config.toml
n_layer = 14
d_model = 96
n_head = 3
n_kv_head = 3
head_dim = 32
d_mlp = 384
vocab_size = 2289
activation = "squared_relu"
norm = "rmsnorm"
norm_place = "pre"
norm_eps = 1e-05
positions = "rope"
rope_base = 21100.0
rope_fraction = 1.0
qk_norm = false
attn_scale = 0.177
bias = "none"
tie_embeddings = false
parallel_block = false
extras = ["some layers without attention", "local attention windows", "shifted keys", "gated attention", "exclusive self-attention", "capped logits"]
init = "normal"
init_std_qkv = 0.0531
init_std_o = 0.0
init_std_up = 0.0531
init_std_down = 0.0
optimizer = "muon_variant"
lr = 0.00452
lr_mult_o = 0.943
beta1 = 0.93
lr_head = 0.00639
grad_clip = 1.0
warmup_steps = 200
schedule = "wsd"
decay_fraction = 1.0
decay_shape = "linear"
final_lr_fraction = 0.0
batch_tokens = [8192, 16384, 24576]
seq_len = 1024
doc_mask = true
train_tokens = 113200000
steps = 7730
dataset = "wikipedia_en"
Each number is 128 + 24 x the weight over its row's rms, rounded and kept within 0 to 255. Layers, rows and columns count from 0. Numbers have three digits each. The size before them is the row's rms in percent of the matrix's.

# down: layer 9 MLP down (transposed), 384x96, rms 0.0611, rows 143-271, columns 0-47
# up: layer 9 MLP up, 384x96, rms 0.128, rows 144-271, columns 0-47
down143 102:129147151177154117103094136155081120157110134133149133118129104093163141160147141130124118121127070135121105131116115109132153141131151145111156
up144 094:148106158065119130119098156107143128130106097165112179169120124112150082139114150120134092151135127106074126166173141115095116116175115084134110
down144 090:115085118163087097158176099163119112122144102110117100137181151116130137137136104099120120126142135141120143108139155132128159091112135144140125
up145 084:099119120139125081110101141115128134146103137130183150161151071105106099100131121110120140151104151159121100135137127144088125133125139144133140
down145 074:115139114099117164081152133138142152114140092107078137108152076137202158112152120115131115153146117104137109132095120116156158111200114117144137
up146 112:133134117085134106128148147138106107159165144149141111066127135096114144157129180124106074127119136119135152142116109120135130143148111107146147
down146 110:125124111133126130140104092116134195147112157092163101117106138125132161083135152121131141113163107170121119137168115109152128100151137142120119
up147 094:097104107131131142095124132117138105125168155155130123129113109111092168141069122135103122115098109136113117116126163150142085124101125103131115
down147 098:132126142086129170109155153193147148138127122150130091102114098175144141176111127150123151156157135141121113134116113130154149115137144140124138
up148 094:139126136116115100133145147127090116145133142124102104106133110120134118126128138098089100149145123123162128151111136122176176093109168111123171
down148 096:169136138104119114091104146123124095109123101101123105139148144147124146147109127140179134172087126075139087132160092152175122098095124130133099
up149 097:116130146055146124130129117131156120152142142144106092165147109154189128163079111120062125119167156149130118153195168115136142138131128139124127
down149 099:146135144126114105090138171081121145149142134143125164141083187142088150151150091133122093150107180130168089155121138088127105136138157150107103
up150 097:127121140126109127151111123113153156154148138147138118131145104129141126154096151152139096155151081127167116103126166073111110132115095158136183
down150 097:171119139133128115167104170120110083119155130101095105111160145124110107091130104104128109138122167178120140141168116118126103116143086121131167
up151 106:128099130164165134142102153074104132136123118142155139095106120152115133160144101124133144149128063136100104108155132149135126139096131146140127
down151 101:121111103140163162121113116131104150118185126149137111143108168140126125120106107155164108114157165133090098123106109141099151128119123155128150
up152 102:116154118119161082146147164078134086107144184137110170106144133140126106135117150148122099132131110151135154107146133140092110113113132146173124
down152 100:131105126109144146143139147099159128148153143089115100148083166121127183108085130144127125080115131148115100140120132165075121077093109109129112
up153 100:104137067142126083145119146125140100142129127152148119146123115151129112131160125123157142105165144114155128106127145078144136100172115158152128
down153 101:131137111126111112166141152129151119136106082173136128159091101156066131088134118087089146096152094116126100104146128134149124112121102111114168
up154 104:106138173100136068140127124089118058124144144106109095114116082140105103093165108122081151136121139142116131128118114078163073109115116144119172
down154 098:122069131181172166113135145122121197134113118103086143164118139107170142152126155113108146125110127099151132151130146134110119149092159090132114
up155 101:125091107121125114125112179126109159121126113102126153148164159174137107169116124130153120094128141144097108117130185127086072156078095126148140
down155 106:127122119166139141089131146089116073146132173143164131108140110104082075095107119135121141183134139122163132122127124139091122124106119147128118
up156 101:180114135099149151094116120099147108126142122127091214120123119109154131146098094108134117111131143117109122118164156135121142134137110147126177
down156 089:076147127133107128133169095153085110151107121112122121159143167126114130125177098142137145110157150126109115172075137123143121163124130133118156
up157 090:055111110125148098113128119106134127143116129100158165156105094129112112105132120102108136061147121159143159128156123115128136134134090131104087
down157 092:158122126125104116122135125122141145139137133174115078096169073089133138147142174139147138187100128102109107122111155116129124134117174105134140
up158 065:111112152161154086165124177127176119147134090119086137101107119108109157102145125112122130190163111142127128115102132111110143149133141115117131
down158 065:127116136151116139093144170116123100132129142126199116081134096156145098136129134140085142122148123103139105189131117137149105137149115091152136
up159 080:107131146180108142106164142176141148114137104141099132150171139128117129172161150137143158139128127142136092110106201111130139121129127097075138
down159 088:132102100159092103101108125107133121153164180120126146106143111115127085105145107115137067171161141145116153115121101055109138121115123133123150
up160 088:144145120089122104131160159102152135136138160128131118161125115145140115190120163128156119147122079117162160137108131116128172153120098128142127
down160 094:145102124104122149124152122201146120108143114124128136105085141118105153153113128120121101130085104147069096117106123083147177142118102169150150
up161 093:109137102161116124175093139120104127126147100117133135118111075128102182162146141158154150141126150150176136165122142082098098128129125113139141
down161 093:077161126125138094093159154154139125117102124118144126156158154176146067139157159117113099133122084114107128163116151109154128095107139132134109
up162 105:130124132127128077104112149095116140118105093165114134126085152125120138145083135126094150137129133130128153127144175149172097155114142126106110
down162 103:080134096131128129151156121147121110155128144129117126109153133152139147099092151120151120061123152135132130144111109152156141082115071113116135
up163 101:153176128141127094132166124140122094109168132146132137091148113126106107082119101156136141130145133159114113097189162137121104107144095112134149
down163 103:099112152121125111128138121141151113126098184114107125147123139159153112094101159148142122131163151146122134146091143114147133117108111100109111
up164 104:120125141189144116171147147101128068137112124127147148119114107111152146137144135098133138152122110105150153170129158097095123161141113132109152
down164 101:079123134130155147130081115145150120091145140131147125155163144122144128121143188141138125152084133093101097161163085145142115124090112096112075
up165 110:136129118132111144159105158132111143125159116120116151101124100150105142108155111169110124098168171112160129122129116124108153138118173123133178
down165 107:098150192099117166126147186147114118109149143101077106128135119136128101101141108139133105137105141117147131134185140151115105107107133124178128
up166 110:144070112127113134113107142126152144114160135130126200139164157076100156117093140153093178114120140162116163142113097130157099136130132128158120
down166 111:125165088096131121139141125116150103090113131118092143133108147152075124149157103157083106127126187134103108123123105138103093085131142102067142
up167 098:119133123091123150147117105087072112151111137112138104129159125136166168155097120106130168146116130109142153139149153136180082153090132129132132
down167 103:146133158111092136094154153129167146095149128137191099121126150109083083064133128101141097185145106145134131145100074145136109110152089139123156
up168 094:133120121135160141135074088146083161119173103110106103104166121150114116083139126149147089130122126131142130134107128104117081148118088099119133
down168 084:120098126154180126151130112160174093128126157145128141129126103137119131125150127115102135130099123141093129151132120148119130142130131150102117
up169 098:165141100149172106091131148095120131130165108075158127114145103162110121088136110108074104129125118111134116120096146152163123108164083106139128
down169 097:090111136103113156125135112112134128092132133130112184143143078112096134110120116104101123087128145113110155132164111167111123147161147132134172
up170 101:116104148131169137105139131082146149095159143106164150133122106138109125092123108105126104147102103150168139158123115155112118128091086156159136
down170 096:115149159148156156129131093162125146139092131163122133133137144156134142148137165107129130140155112084106116164177114150154110132148092118094144
up171 096:147079124152121092103136105146103137128146153144122109172129117124168165115116098120158131104093114089124114124127121116096111132121150131095147
down171 097:109132089164117176141113144153133090100128120095118176093122177112123114126140132124118136099162134149100119123133141156156147117136176153129121
up172 110:080148122087154120120136108112103147108146165118143079156154109123094146149174145096107147123168143134148129153141117095160112130110137132150112
down172 110:138117141150122144133150119112155147150157091123150146096129148146115087194080092125142110169075148167098152127117153165118125136106135165140115
up173 100:161124128132108112144116100119147156127141125113136103142114142141111136131099098145129111135139121136155142128150129120117134105153142107129136
down173 100:122106065146127146166166121150143148119122120117121130162140137098129126115145124143115133143102162135113095122140129133060173123107140171129128
up174 102:142113142134112132087154146122156118138148150087126124064128140141124129116095148124146153077132173140135129136125103187107099122100116143134155
down174 099:128140131140131131109178178133149123115085131122160124130116144121161181113106142087110079132150105163131077116160109130112129131148186106124104
up175 104:057122129097112137120140134116108109106126110093132151078116105124118123145153140190116141171116160139118156155115137147143104108109154141123129
down175 097:117122119167144150135139126149116137148187131116100144132152110163117163087128076120167131090114072112110187098120128138118141097097134157087080
up176 090:121117134108131119114107114134165095145184117164103086072106164119119184175120127178119167128137147152124155157163102142097134129133107130098135
down176 100:078153133121133160125123085151090136137116076110138094166128175147153102095128155096138121132143108151107101087143116121165113135149116095166127
up177 097:168110131133125138083121158098133127108139104112134179129163098151085131130115109135113132129157124135128114085158153140126132095121157090142143
down177 101:131128153082133099121148105130090123106143133140108117180125131115114160138163143126133100142140145092151137134073141101159109162115161149094077
up178 088:168139156186151116148120117098108161090169160161118116107142166114132150095153130099122146108145088146103122140139146145149119100115135120166116
down178 092:116121081101104126160126161196104111147156137121113135115110082146151133121090088147108094125138143142164141135120150126131105128098125134137074
up179 102:107113110118144129137161143123113124148150188134164090130117161137108109186114134106138152110111134119139133103072153125127088130125106095157131
down179 101:104172126127075137096156123111107092117125149115127108136104163173090117102112154131078126113105099090138108160137174094094168125113124133135083
up180 093:118125160132111123079108113095145097118192106153181139109111126115095082161137113156117105103141084140128135121093107097131157113147124139099105
down180 089:116107117130131135197152147156110133133071123111114128154126124112124178104129132097151152111122171103135139140130142150132117152126140116122148
up181 105:139130084108156133130168116130097147146116161132154097108138098136130134094136123107105111141178138130133160107130143095152111109163148131116160
down181 103:156141126141128113103117116129184127131124141106133148133145092115091093139123099120094112114121091121129125142124066117146153114172108104143142
up182 106:136094146127135086116117116099090101157164134113160105163165105127111172102139131126082143140156110123147119121129107116114146181102107149143129
down182 099:100155146169150146148160118071113111118145166093090099099164103169147151146119118119133118136156132102159142093118137124103108149089114123121136
up183 097:118088118146136138148111135159123157159114144133129117095101112080104086125148136137139177086144114126146124166103170165121117178147118137117147
down183 093:096065127054119102160152131151111157145116093091130113168133110107145124125103107103105124143125130076130132130131087120118111126154118107089124
up184 111:134110147093120126109183188069164125142105122121129144101108114091129133120140144187125104153165133155112104187110137119113134141114107125100129
down184 115:155138119123109119118135160080135091153097141110133153090098112063111141144147147101117170107164175105122114159103116102127153130101139106157135
up185 095:146148140108167145141131159143095110135151125123106119155128132115140125109111139160100179150135144141140130124109124132076113123136125057136127
down185 096:087159127156105161151126121071165106155090096113164126119128121131130133178136155096111117119119116117081164091180113101099153167176117116131165
up186 109:126169131131134082131109117168121149119160142090142127151119147087133113119139067119118107141141158127150123132110161134105090127123119149146095
down186 107:119188159095158138154166109145108110112119105107103156146101125141130128147143109138106153085111159112089111137134090154071131118143089162101136
up187 093:075126144140169116123094141144140104120100135136079130132091127106120152131131165112125102109130125175143168111118096167164095117102074149166108
down187 098:155161187143149128114117136141121105125118111149112150101112164150090124112139129124137129148121174100121134108129121121160159121137132127152180
up188 110:116097136146216109145106146098108144155157097146122151127106122136132134161141096107059124171109135114115105140102107142110136108170135093140126
down188 108:123110129123106111117110081120161135110175139114125147126197106132124122111099135163192125070121139156162119130117136108141110146105143128150151
up189 099:129116103103124115114115148124125144168160102103161169152104114129149089181121113091099110146137126146124128115133122115146124136111138146129175
down189 094:145116109125090171101137094131115150106159117148132153129156122135152116099112121104131141133130112176094113153152124135096153099156144151122118
up190 082:108115145151100122173174107091115148166094114099140109143126125075175154110143119127143119152119128151120092130106135161103120127195118096121161
down190 081:148135153115146127117104145140149130098177144127159143108131053154094139155113101129114147078128137147156146121175123147142127106130143144145071
up191 102:134145141151126100093113124117135118137173103132093134119152099149113127096121127114144102124158126134149100153144126113075140173139107139117155
down191 101:124168121177165114135097082113127173119180103163087131152140092109149085142109132159137105130176145122122143132140145147139104137174128107070128
up192 102:064129155140098091132178074134121164127138138137119108126096092133120140118134152111107124131139117106121101122109147124124184154178111136129167
down192 096:079101095163108129131133141143131117130104152134100118149150131111095113157143122098112102175126112176120124135131126151148110097126099102085098
up193 094:135136118102094096131103104172117129121147172134169096147084134064136119120116118106139115099136142135107140131150105152132130074116102082121138
down193 100:125138151139113092160135144119178113121171162105124146119141159144144173155143101139104139175118125131133122112133098150119121086106098157119160
up194 098:111138078140130099157144117096096108124115121153161188103149133137108136121137167159104111152124134084153138134071176135135090115142143171130104
down194 097:113144132160092134118134160101123115120153138136123149117126100128062134141097055140160135116118080127145160174108122133126127134089127118122074
up195 095:125140103133137164128153163148089139097161113125156121150168121104193104068083134140092145098153114164103136101106133109094169124103162132105146
down195 094:147137143114115126141109128144101110155139114139124144115113144159150136101149109071157146172078089147160154148113157112163118120106091133121075
up196 118:134134126113119093127132095130144128152164145093127154124139152134151150125175115110141139120108151115169099119129115113129066141121134124172126
down196 124:123150134090117114128130127109119178107118160131146149133151134164088099141105163140174160143133073124101153144127136131183139105082103137107129
up197 099:102163109086186147130108160108150148087134135122135093105164128136084113135167125154143157129160073107128129145102155119094102092131119130102150
down197 110:099120098148141147113123119140186097106067112110142098135107143150132133109132115110089119160144131160121154154078123128071129117100153130122131
up198 101:106084092162145137146130138165127145109110136164165133104109105117106093168152132119136147119092070110146108154117140125130119164129109143111146
down198 100:102103144101151174171122085176143122104168127073092116117106117121166122121148140175151090111158135089137121164153128121132134146125140133168131
up199 096:120136143119150072092080146136116146127131131143168159137130134145152087163131124159116107145127100151098119085126086116142117107128147119109135
down199 092:158095115144132159109158065109129116146124100130102121136116101127163118162109129115119089165118157153113150137068140154147132125116129137133147
up200 111:120100118171105127121150128101111096104130104112099107131125166145157122108156149118134130071115111093149126174115140110124096113103054123079134
down200 105:132144119089132106115114129139105166175131133111091164127112077082087146138142093100107141141109177139135142140115116129104132134156189135148070
up201 104:121106105106158079116103119124141141104150162087086153151129113099099149107126153159110141132127122101118110121088128154186109151110139150132152
down201 100:176102149123084134136104165116143159095144129107122107114135119176129106116142139122128165164159166180095125135131160146074135124129097128110107
up202 098:145124116111134103118121134124100090127128145121149108160112149099171074143161097123132130117098114134102146121139140140122132143070109083134152
down202 098:125138114121124165150165127123101113126104152116139076147135183118148109171145151129128080128070132124126154133155129148113124092103151142104138
up203 089:184159124119158116102130151139115123148145111117104191108108081109154110105088127144086116118124133076130139135153142114113104124130132077102113
down203 090:141141113153111146114124156117129145132171103069125107111082096122125159134127108138125133091174147136133072145119112134147155131132096165143099
up204 093:120151151150131126110070133105112140108157101111126145107161145134152150102112139113129114132097142124087115167126103170130149152135040141092132
down204 094:112155145152126116132148084145169076143114157117102128118174135168113099145103111118124148134130148135125118115139124117151139089129149143168149
up205 106:150135118125143131116148134139163159187113125130133106140102141146123131129102165137111164125155101147149088118100124115147075123101160135125124
down205 105:155093134107151131153088108101131153069128131107148096149141129080128170098126149120133153131091115142092135130136108106134136097122127173130128
up206 093:144091130133101149137144156113141116093140131137125134111192085051144109140104127163138175103125129121152093165134131133147119133172107144115120
down206 101:161122132109169174127123094078150139126107150206137106087158171134101143133117134164152152143121118141112156142141127137156120176117153139097173
up207 090:124123134090182127111115135164133109178142139142179084121180138112123168132134146121124139145124141125123155131155118109167126125126095079162129
down207 090:114141062131146151116117143102072139128145132134100128123103088124131139131103105113084116089154120157126145142138135089123151114108121124151097
up208 096:153135143095132185128104131113123162157137138109096136135104145103147116087131104119164108117106093152148103115161179131116130114109133119090139
down208 100:146118172127142117123140092137159112153106131150164105123121132151093122153124150200110126148154178104136119149119137159124130141129076139134165
up209 099:157147164102131133162106121136135111102133107131155130112130146125144172150102129124129090154129144127134131130188174091109139122173066128136156
down209 101:085124123119123116151135100120143112107130132134128106131117147104080104143149164160123131119094101085118128155080105115122114125110129141125114
up210 105:122104195088150105151127121090122090162117115173117088101125171140115130087128152088172133128148145125143121127124119159119146127177103084135170
down210 104:122098135138140094123148181142129155119165091129107117112140090093141093141126116098159139125131120124099082138111135116138112110083148128143083
up211 098:090112163120112128117128125142143113104141138090104111090121134165127140135097110115107132120123153141124098122087092087139126121088144138156131
down211 102:122079156146123128145115128119127151113135121138137128129119151128111136111125184126120115119129072154096139089142152141117170100113123131143107
up212 108:127143100130132135165127139100126149105168154064145159124111113117117128143135142141111148131129115125110098114187157134151144161120154143125160
down212 096:109151156127129073088138147135118122151106089149159137140094155114121183100125152146141095126101139130126152157158091120165143114123128124115128
up213 098:159131155080122126138144113107127164150153109115115137162118115088139145138145132146123132130127119113116125162100180106147147144147174159087115
down213 095:099124151129130088076094133108175123113167084105118107127108140145101126127130178104163118112091096123151132088125127125099117157135147149161155
up214 093:132187127107128135146172124109129114127129161153127194131117096144129132151150147102127113086133059140117118116117105157139097122159111114106166
down214 093:151095123145134089138111133109158084137169114146160097093170083124086129106124116143112126127157158102112125096158139107106160083129159142147142
up215 111:097091111123123080116140112080114139134147158166143120147114128141131139141122105170135151110133134139126134086173142105161110132114112130121188
down215 107:107127150127149095142116111140147092133130099131136137153109113128132078125107107150198158097119165109131126166124125109110128096113127125083138
up216 104:161107141112101060124140102144129119129156129154179143126136171143113080136174109109136108147120139098116105142130141136136146149111105129131126
down216 101:129149131114152116144080145123080121167139123107118109146135159110093132140140141160115139136136125119108143134128142092118139082108127106074141
up217 096:150151110159140109113130140113110106154140092127182115118115086090112135112103128094116131142132150109187138141117128149118124168131110162148181
down217 091:116161116147121110106119171132100061121088164085146134135110095133115134130167117134189085127133094144139126144106108180137104132124153076172122
up218 100:130141092128152117132130128120122090113146094120107151157146113087115135194146135096096140121105071103144126132129121159131074097110125167141124
down218 096:103130135127144171112152176131130073144119149086132135145114119162101077121158160121163139107149151105107108163117129144136119175117116164120125
up219 092:106144101144176091112143150155113122162131109114134096084120133114150132096111158127147141128158120134120166081138181152137153143115133140128120
down219 085:137170077102160082159101155158166111137080106114131102128117079129090156127130113098150144115112134144139090150112088152128143155162149160098130
up220 096:111071124147120147122145104084126120122125081107129122126177139123127101137092183140131118153181118112134163142116114137096121149140106126152109
down220 095:072161122110130102130084079149125145156165140117120122118114112152142131152158129140111143089072117091126135132141140105143140096117109157102146
up221 104:122118101098150116148152127119129131112150154110094134139101164122170129162140089106158117154153059109150111119095106137091124142137100146131140
down221 111:157126161096145114123129157152134155070161181155167140147141120129159126123116154136132131131176144130111153115104122110121158140136120152148114
up222 102:125097132153102146131124125129142133154148164161163144095114127158125134135102089143146118119116085171151135124087106132110168132072127129106136
down222 099:082174171134140116156090092138137143125152114107090131137172089108117100115106126072120154136143132109100123128110140091129123111119116064162125
up223 097:127150099143113147105166122117110091097102081128110209161114103128170080145147124122154127123106105131124114153096155123118141126132113150136121
down223 091:124145120138126120175159120101116166100099152114123110144156099134127159118169116083127099122091139140102139130178136117139106152079116060102097
up224 104:152082102089146148135149097163129111153160155072116179101140084104127152134099136140086109125101127126155121140088101133138127107126128124132148
down224 096:182082093097133136068162131141150131145147130123122124102136115122081123148127169121129153180071127125121116091166113143062103118101135109127131
up225 112:161084154098131092119127101085120140122139099117136115162110159131132163121093165099150118114126131098138155152162088095100151162148160107133102
down225 114:133148158119115119068147132161141139112120099138069156130159150136128102120198093109090085120082152145119117118109114120097136142113089126099141
up226 078:133097111157149121085127117108130090124093143087103087180100168135116167097158155124122120155136174093145109139122173128135140104115125100135176
down226 087:111167089078126067165106161173103176156131117202144122127104063116116126145098119101106165142148159146150124117138104121144123149135138131119148
up227 098:126135120094154104139156188131131094162130122112089190133143092143111104109158161134128164101128145105154100130094085124086114117104098108138113
down227 101:113125164150131177137109126125104107099126169149090139133116178157064142096161116147133156096123126088103139131115122115136131093128112110125105
up228 089:104154167129127154128111134135172142109118109175106163137131154107153111105144148095127127140111078134093135120160162140152125088109138143109088
down228 099:081105181111122162112160141140147096112145095122111127151108155149079116137146173126143107124140127106104162108112113110159137102148151182130126
up229 103:113153072148112110148177104113105101163121128151115185115130145120097099105154156119133101138125098139117130128159131121118115103137117121110120
down229 105:124071113147105106106107122176159090130120130129181104072095132149121094124126159125111135116171127148125150110152107141132153105132130123141126
up230 098:163134115107125176154145126113137109153152154147168123138163126129160147137148106123139113094102130174133144128097133135124126106135096098118134
down230 104:122084108134174166114135129149175121131125127209114111081137150103147090108108102159149147106120130109150144099114137118148160127121103136098113
up231 093:138069144143149122121128068102138096168116138118100093152113093100127142130087135123132131121134144108161165140112129143140115121146106113153149
down231 088:113157125161095118129120141175105101132140097139131108123154162137139113114176118104101099126107150140084085152141106119150122129103092176075109
up232 107:098142133136121094130147128153087145134112106111168098129116124112121122105093158170108082122111107115174163109123105172133098148135160144108170
down232 107:124134157130125124098105099129127105117122141115074088122147142162090156111089104152134100099143127099110124146146119144144095125093139165155106
up233 091:165105155130105116161125161135116164125161131118105138122100128151139122138084126092117152166139107122121124115181138153100100112149124142142177
down233 099:142135131101155121098109144070074141165156144146141124100143103092130151140122151126142140181121116140148101146161112102143102143108124144085148
up234 100:169101148133136136120103129081161122135131115119107132107129137100088143089182132107151166087128134115119133154098117094111102120140117123150159
down234 104:094159098146115143112127106140146102079149089064092113125140125149126125162119127161083092144092133162131123128079153135119126114095106178130124
up235 092:111144118092175139111061125146159128112165128118154150115152101101175147131136155118111133121149115118115141146125184112139131139108086105106097
down235 091:138078132147165145128173140136094118120144168147131142132109050141120114088105086124075128112146112100158189098143126123103136128080120134116133
up236 096:126155158129169130134121155110157139106137170139147131105095105143123138130160114140171214135161116144146140145118150107133090108167118136114138
down236 103:072131165144148108138138109127140155152147130122092110133142151082104144112068110147152127103147105120157148129082139108121167144159116119108136
up237 101:071147135154097124168079158098142151120151126114142156147106102091092151135107156156120117111140085113093130134166136167181067122125111132102149
down237 102:146156136107121133105172107143131122123126120074106116096173136132139115147117158158117118130135126111113132131162164081135109141108125135104118
up238 097:112094120132103126133111106169104145145127093132136123143112093139157159122123152155128102127117066150101128109126126106156151146146123075114165
down238 094:106165132114158179129134097163142085082139126111116122153102167091119087116116114118118150119145156166131157124118157094186094086152121104139153
up239 103:130121130125104105157106135123134114137095105131180169081110145128134100115119080149150093155128113106127128191145124150128127169107153144094120
down239 103:149127134112126136144143144098087108133144134148078134092112094102119165094101084102073137130108128118167090143096115113113133132130107132134119
up240 105:152101126135145150136105130086148136109177100156150108135145127118135131114155171182072149069141118126147060125177107096143106136137146152138142
down240 110:149185104146114145166185122159148127094108092087099155117144174145152134137132138080153152111138141109130115120117080111129131119146127102147136
up241 104:129123113098145132164124119146144120132142139130135137135088144159148152114173110103128166100112124145121115114150149150175155132166152118083118
down241 105:142115123148183123097115155112107129130115144181116153142099104107132086126140146152127137118137139117158113120099118161127127125131151111151155
up242 089:129111147133106152139109140124174131115139096138126117061126129099140136150077089084113089172144109094092093136166115141150108122107127145131142
down242 096:087134104102087157076131165125136110090132166128105141163123082110149102127106144166096093100152171171153163128127115128095141163159127153123113
up243 100:129158104146113107127153160132107118169112137106145088117101154090177131123095132129118155133119128105112110156117118151106099169096151128129115
down243 099:133100109110132093110121109115118115126184130116145168154132145147099119110120154110128129155103148139108084101111111072165124137143084124126106
up244 092:142102122127115143144117143124099143129103133140126099168118141105110106146128148105078126130115124097166104142107162082118158157164117117111103
down244 095:107127119083131127118139121127140116150103113099155096110163148144099114115102095095126122136131143143110124138091111071146137111146145139164104
up245 099:100105152136104094133112119116135148104118146150148131140129090155158090132119134112153107118164138115133142100101156129112124100150077134127119
down245 099:112127201157144123127129119086148138124127102112185125138111136160139122085106212121112109143122125139186152097134130155126141131154117126118083
up246 103:132072117085145116130119143122161120147102182111118105138199132113128116163143145150081150094114168114118125117174113122111117106132122107164117
down246 106:138098110130157099180144087102111150129135139128160124110142136144110141141139129180065097129146145103138130158120118110132135108137136128132147
up247 112:140138066143138109125110160096111144111138104079126131117136159162143141119120110105129128130188130104131121141146145112111112148077148154181141
down247 114:097128138120114159134082103155128123088128137182135144142167132094121172150119136087134138169106092092108128120140121133122134121135178116126143
up248 109:107143108117139092167166134135143109176139169138119144103115182130141106121111160136106099086137138160133075098125126152127122127168142157115141
down248 105:113118134150086126091161114144115153127119135152158086092125080115135122131111114089156178133135124132128131114171106124145176092155139180113108
up249 115:110087134141107152163173106145116155089164109165166142111121158119150137131161145130087125149170154140132133150156135129137141123128057148138178
down249 109:119115131101144142125141124125082154129116133157114141121133127150120147189123181119109138118119120142161091149103163131091106140122142141110112
up250 098:159120120156133125103134127120101126120172126136151112086149172175147122098106132102116134046130131117211133139138122124106114159087133135142134
down250 096:137113128134124130147082160104130141176102107119101126140108152103134144143137109092111097163057113146089143144161146169156125119169119106148138
up251 098:155141087120145112120113138119164133123111163170150116082165107146128166135114124141157101135142114084118120115182094150124125150132106119131159
down251 100:083177107154109127138150106145171118091142101094068115135102182122122166126166140156147139160134125105151159114103104110181110089118134126177115
up252 100:141117101180144104138122132090136103115135156163149150168069153139105124122111121118126164120140085165134146112104093107125172122138114107093144
down252 100:112109146091149095145122180138127108102159070108097147105138173135115116140141108090148123113102166157118147119106141100080103170124127147129121
up253 100:142104131164147129137147153121134129183152149127110111120155100124101138074131119145074111092102138108140146115109154115162072119125128116165193
down253 103:181144124136119102124122109126101071113155132144123124102095149156146149139152108122158168150097109116151103111130148162143136085153125153134112
up254 100:104078127119123163128112097133114119183112146148145130151078123098119128169103126136136120062091139116131135151100135163127105131194124121148142
down254 096:134150137126113107131133146161129133094166121144159104124097170083147131062177123087139089114112119164099134136132102144100148138145130100143155
up255 098:146157118099115152161139163174118144123132066093131135114119147084167127095154125147113121130120112103126154132129141135135136121152147100101151
down255 099:075113169147109158109167140141160086141113108125120135101157127134134135136086128121147138113155128140156133110114125166125131188139168151098170
up256 100:100053167121117145124110112138166107115144117134134143166135128160105116059132109124110114124099090104153088156150128124110108168137140129121077
down256 096:122127188172111144098144122129095156085135131142127130130140148111109110133139099121135122142109106112160126094124208137095125140145148155083170
up257 110:145125099196142130127128146142116100146173128104176131128134148133144136085161118127105152083132124140117147129112148136139132140150077136126143
down257 108:128097130161155112157147154190105139099165086136151093165137154120102139136100120090136148127108151198126134130138130139095123143108119097112167
up258 099:161115131106158114138112141135134125120152165119100177137117137094122096118112115117161117108157153154135146169113124156084132133098127153126173
down258 100:097112118147130128180142144105150114124163170136130130105141138110169107160113174107145136109109120084098142126133063115133151127100108140116113
up259 093:164119148121142110123144107117152122150144163124162150107139126128178129116147121100138166117093138103142154100122142089145159093108077117082143
down259 091:089149098130094143097177155123147185119132088107123147091109113149139175120134137069140101129124126144153129121124123132139086106135108121141162
up260 101:107087148136128121164149149160128102179132132109129150143117138120149128102142164157131131151179092107110146118118117160174127132120105153124132
down260 100:152130133108123122108117166116099131133110127139060143107147103118090165157141148135146129079101147092143113118150106128140111103108112143105126
up261 091:136131144124128122119110174146186104115141171129114136125123096123113135167137112136180136170183126083115143130151109165131155144122117106149101
down261 087:104144164132122136072167085143109115103137094090116148118160089137133138097105140133093149096117128141159148159111129098107132132155156135140107
up262 114:093116110138129083193148097088113146175109143108133105148142161140155141132117143101083142138133134114115105173133140155121138185122157115160146
down262 106:144150154120146118075128120148135138080202120166114141130123077116141165138140120155116140125118129148146159094097138122123111124131065083177104
up263 105:074150131140122067154117143095132097153111141126150142123146127118176141125133146137176172146107127097146143087102147118143129157126106156125121
down263 101:109158142121132126128128094144110125092112094154135111137126159145156108078148144160108128138109126118148127133158143126115114131089158131176176
up264 112:145148128130120116079137085111147115098129113159107104148115147118109137165150115123141117146122088110156146106171118164150141082138138125122128
down264 117:112145125157134147164131139139145107098122129120141128131097114126197124124139111133114094088118111106103116166141101112108141127121140141153164
up265 096:131144135118123132157174161154124160116167142124128126163173180112127126120175172140165160127110080166136109120111124139098132134121117140140128
down265 088:137116140133114149101106070124136085162132140127167125161102096129142147160145095127132147123140141113137134122111101114113167147127096172146110
up266 102:120100092133128115159117104146133150135101125139177158110182114113124112119138149142125116127103107074169134114122131145120120090090090125108120
down266 108:110156152083104114125161152143106090145112142112115139119156113149131103123144108127110108142168114103096169113129128114146137139115110104157124
up267 099:105164115092143145120096119160137129151129098139164165136130106138128162123170182140124171092131127123126149134138108138105173157165123128092105
down267 102:133090150109134118140145114130136136066139128119097128128142201097151104119114119176142126126139128152096122160109116138161127143106132146086085
up268 099:065139150106118077128119162128111117144110151121141133124121121129142086119108097161068113117110131087109146168147109129133084129137105147123141
down268 098:147116137129147120140156126138137141122151144143114094116121182128122086105199132121168140169107101143108110096144118140123102121126129156129149
up269 094:124126171093165150112182090104105104140144113083110155103113114157102115105127109100112119109145133098125134159074107140106138135132151156113122
down269 090:177160111139098121116105147094119133162189113137115104113106134125138112174109136088170133083120118128154144061093110136121140144154148130100125
up270 094:086054149122141113106104140169097124136155182148137152129168104084090172105111138148154116135157138146134148147107145113183108109151154147161125
down270 095:120120139135118133156119122160129112079091115126092126146169190158138140173126075121156119114118123121152134156106128107136125152077124142123145
up271 108:098126128151122083142144106141144162122088125123190166148082123095181150134152089153154135118097107123140129148146139132129135101146112081130117
down271 111:095129104153174129130134096080156078103117119152163146133109128135112155140101159153134137108071136170116109084138112123104147131127108106118102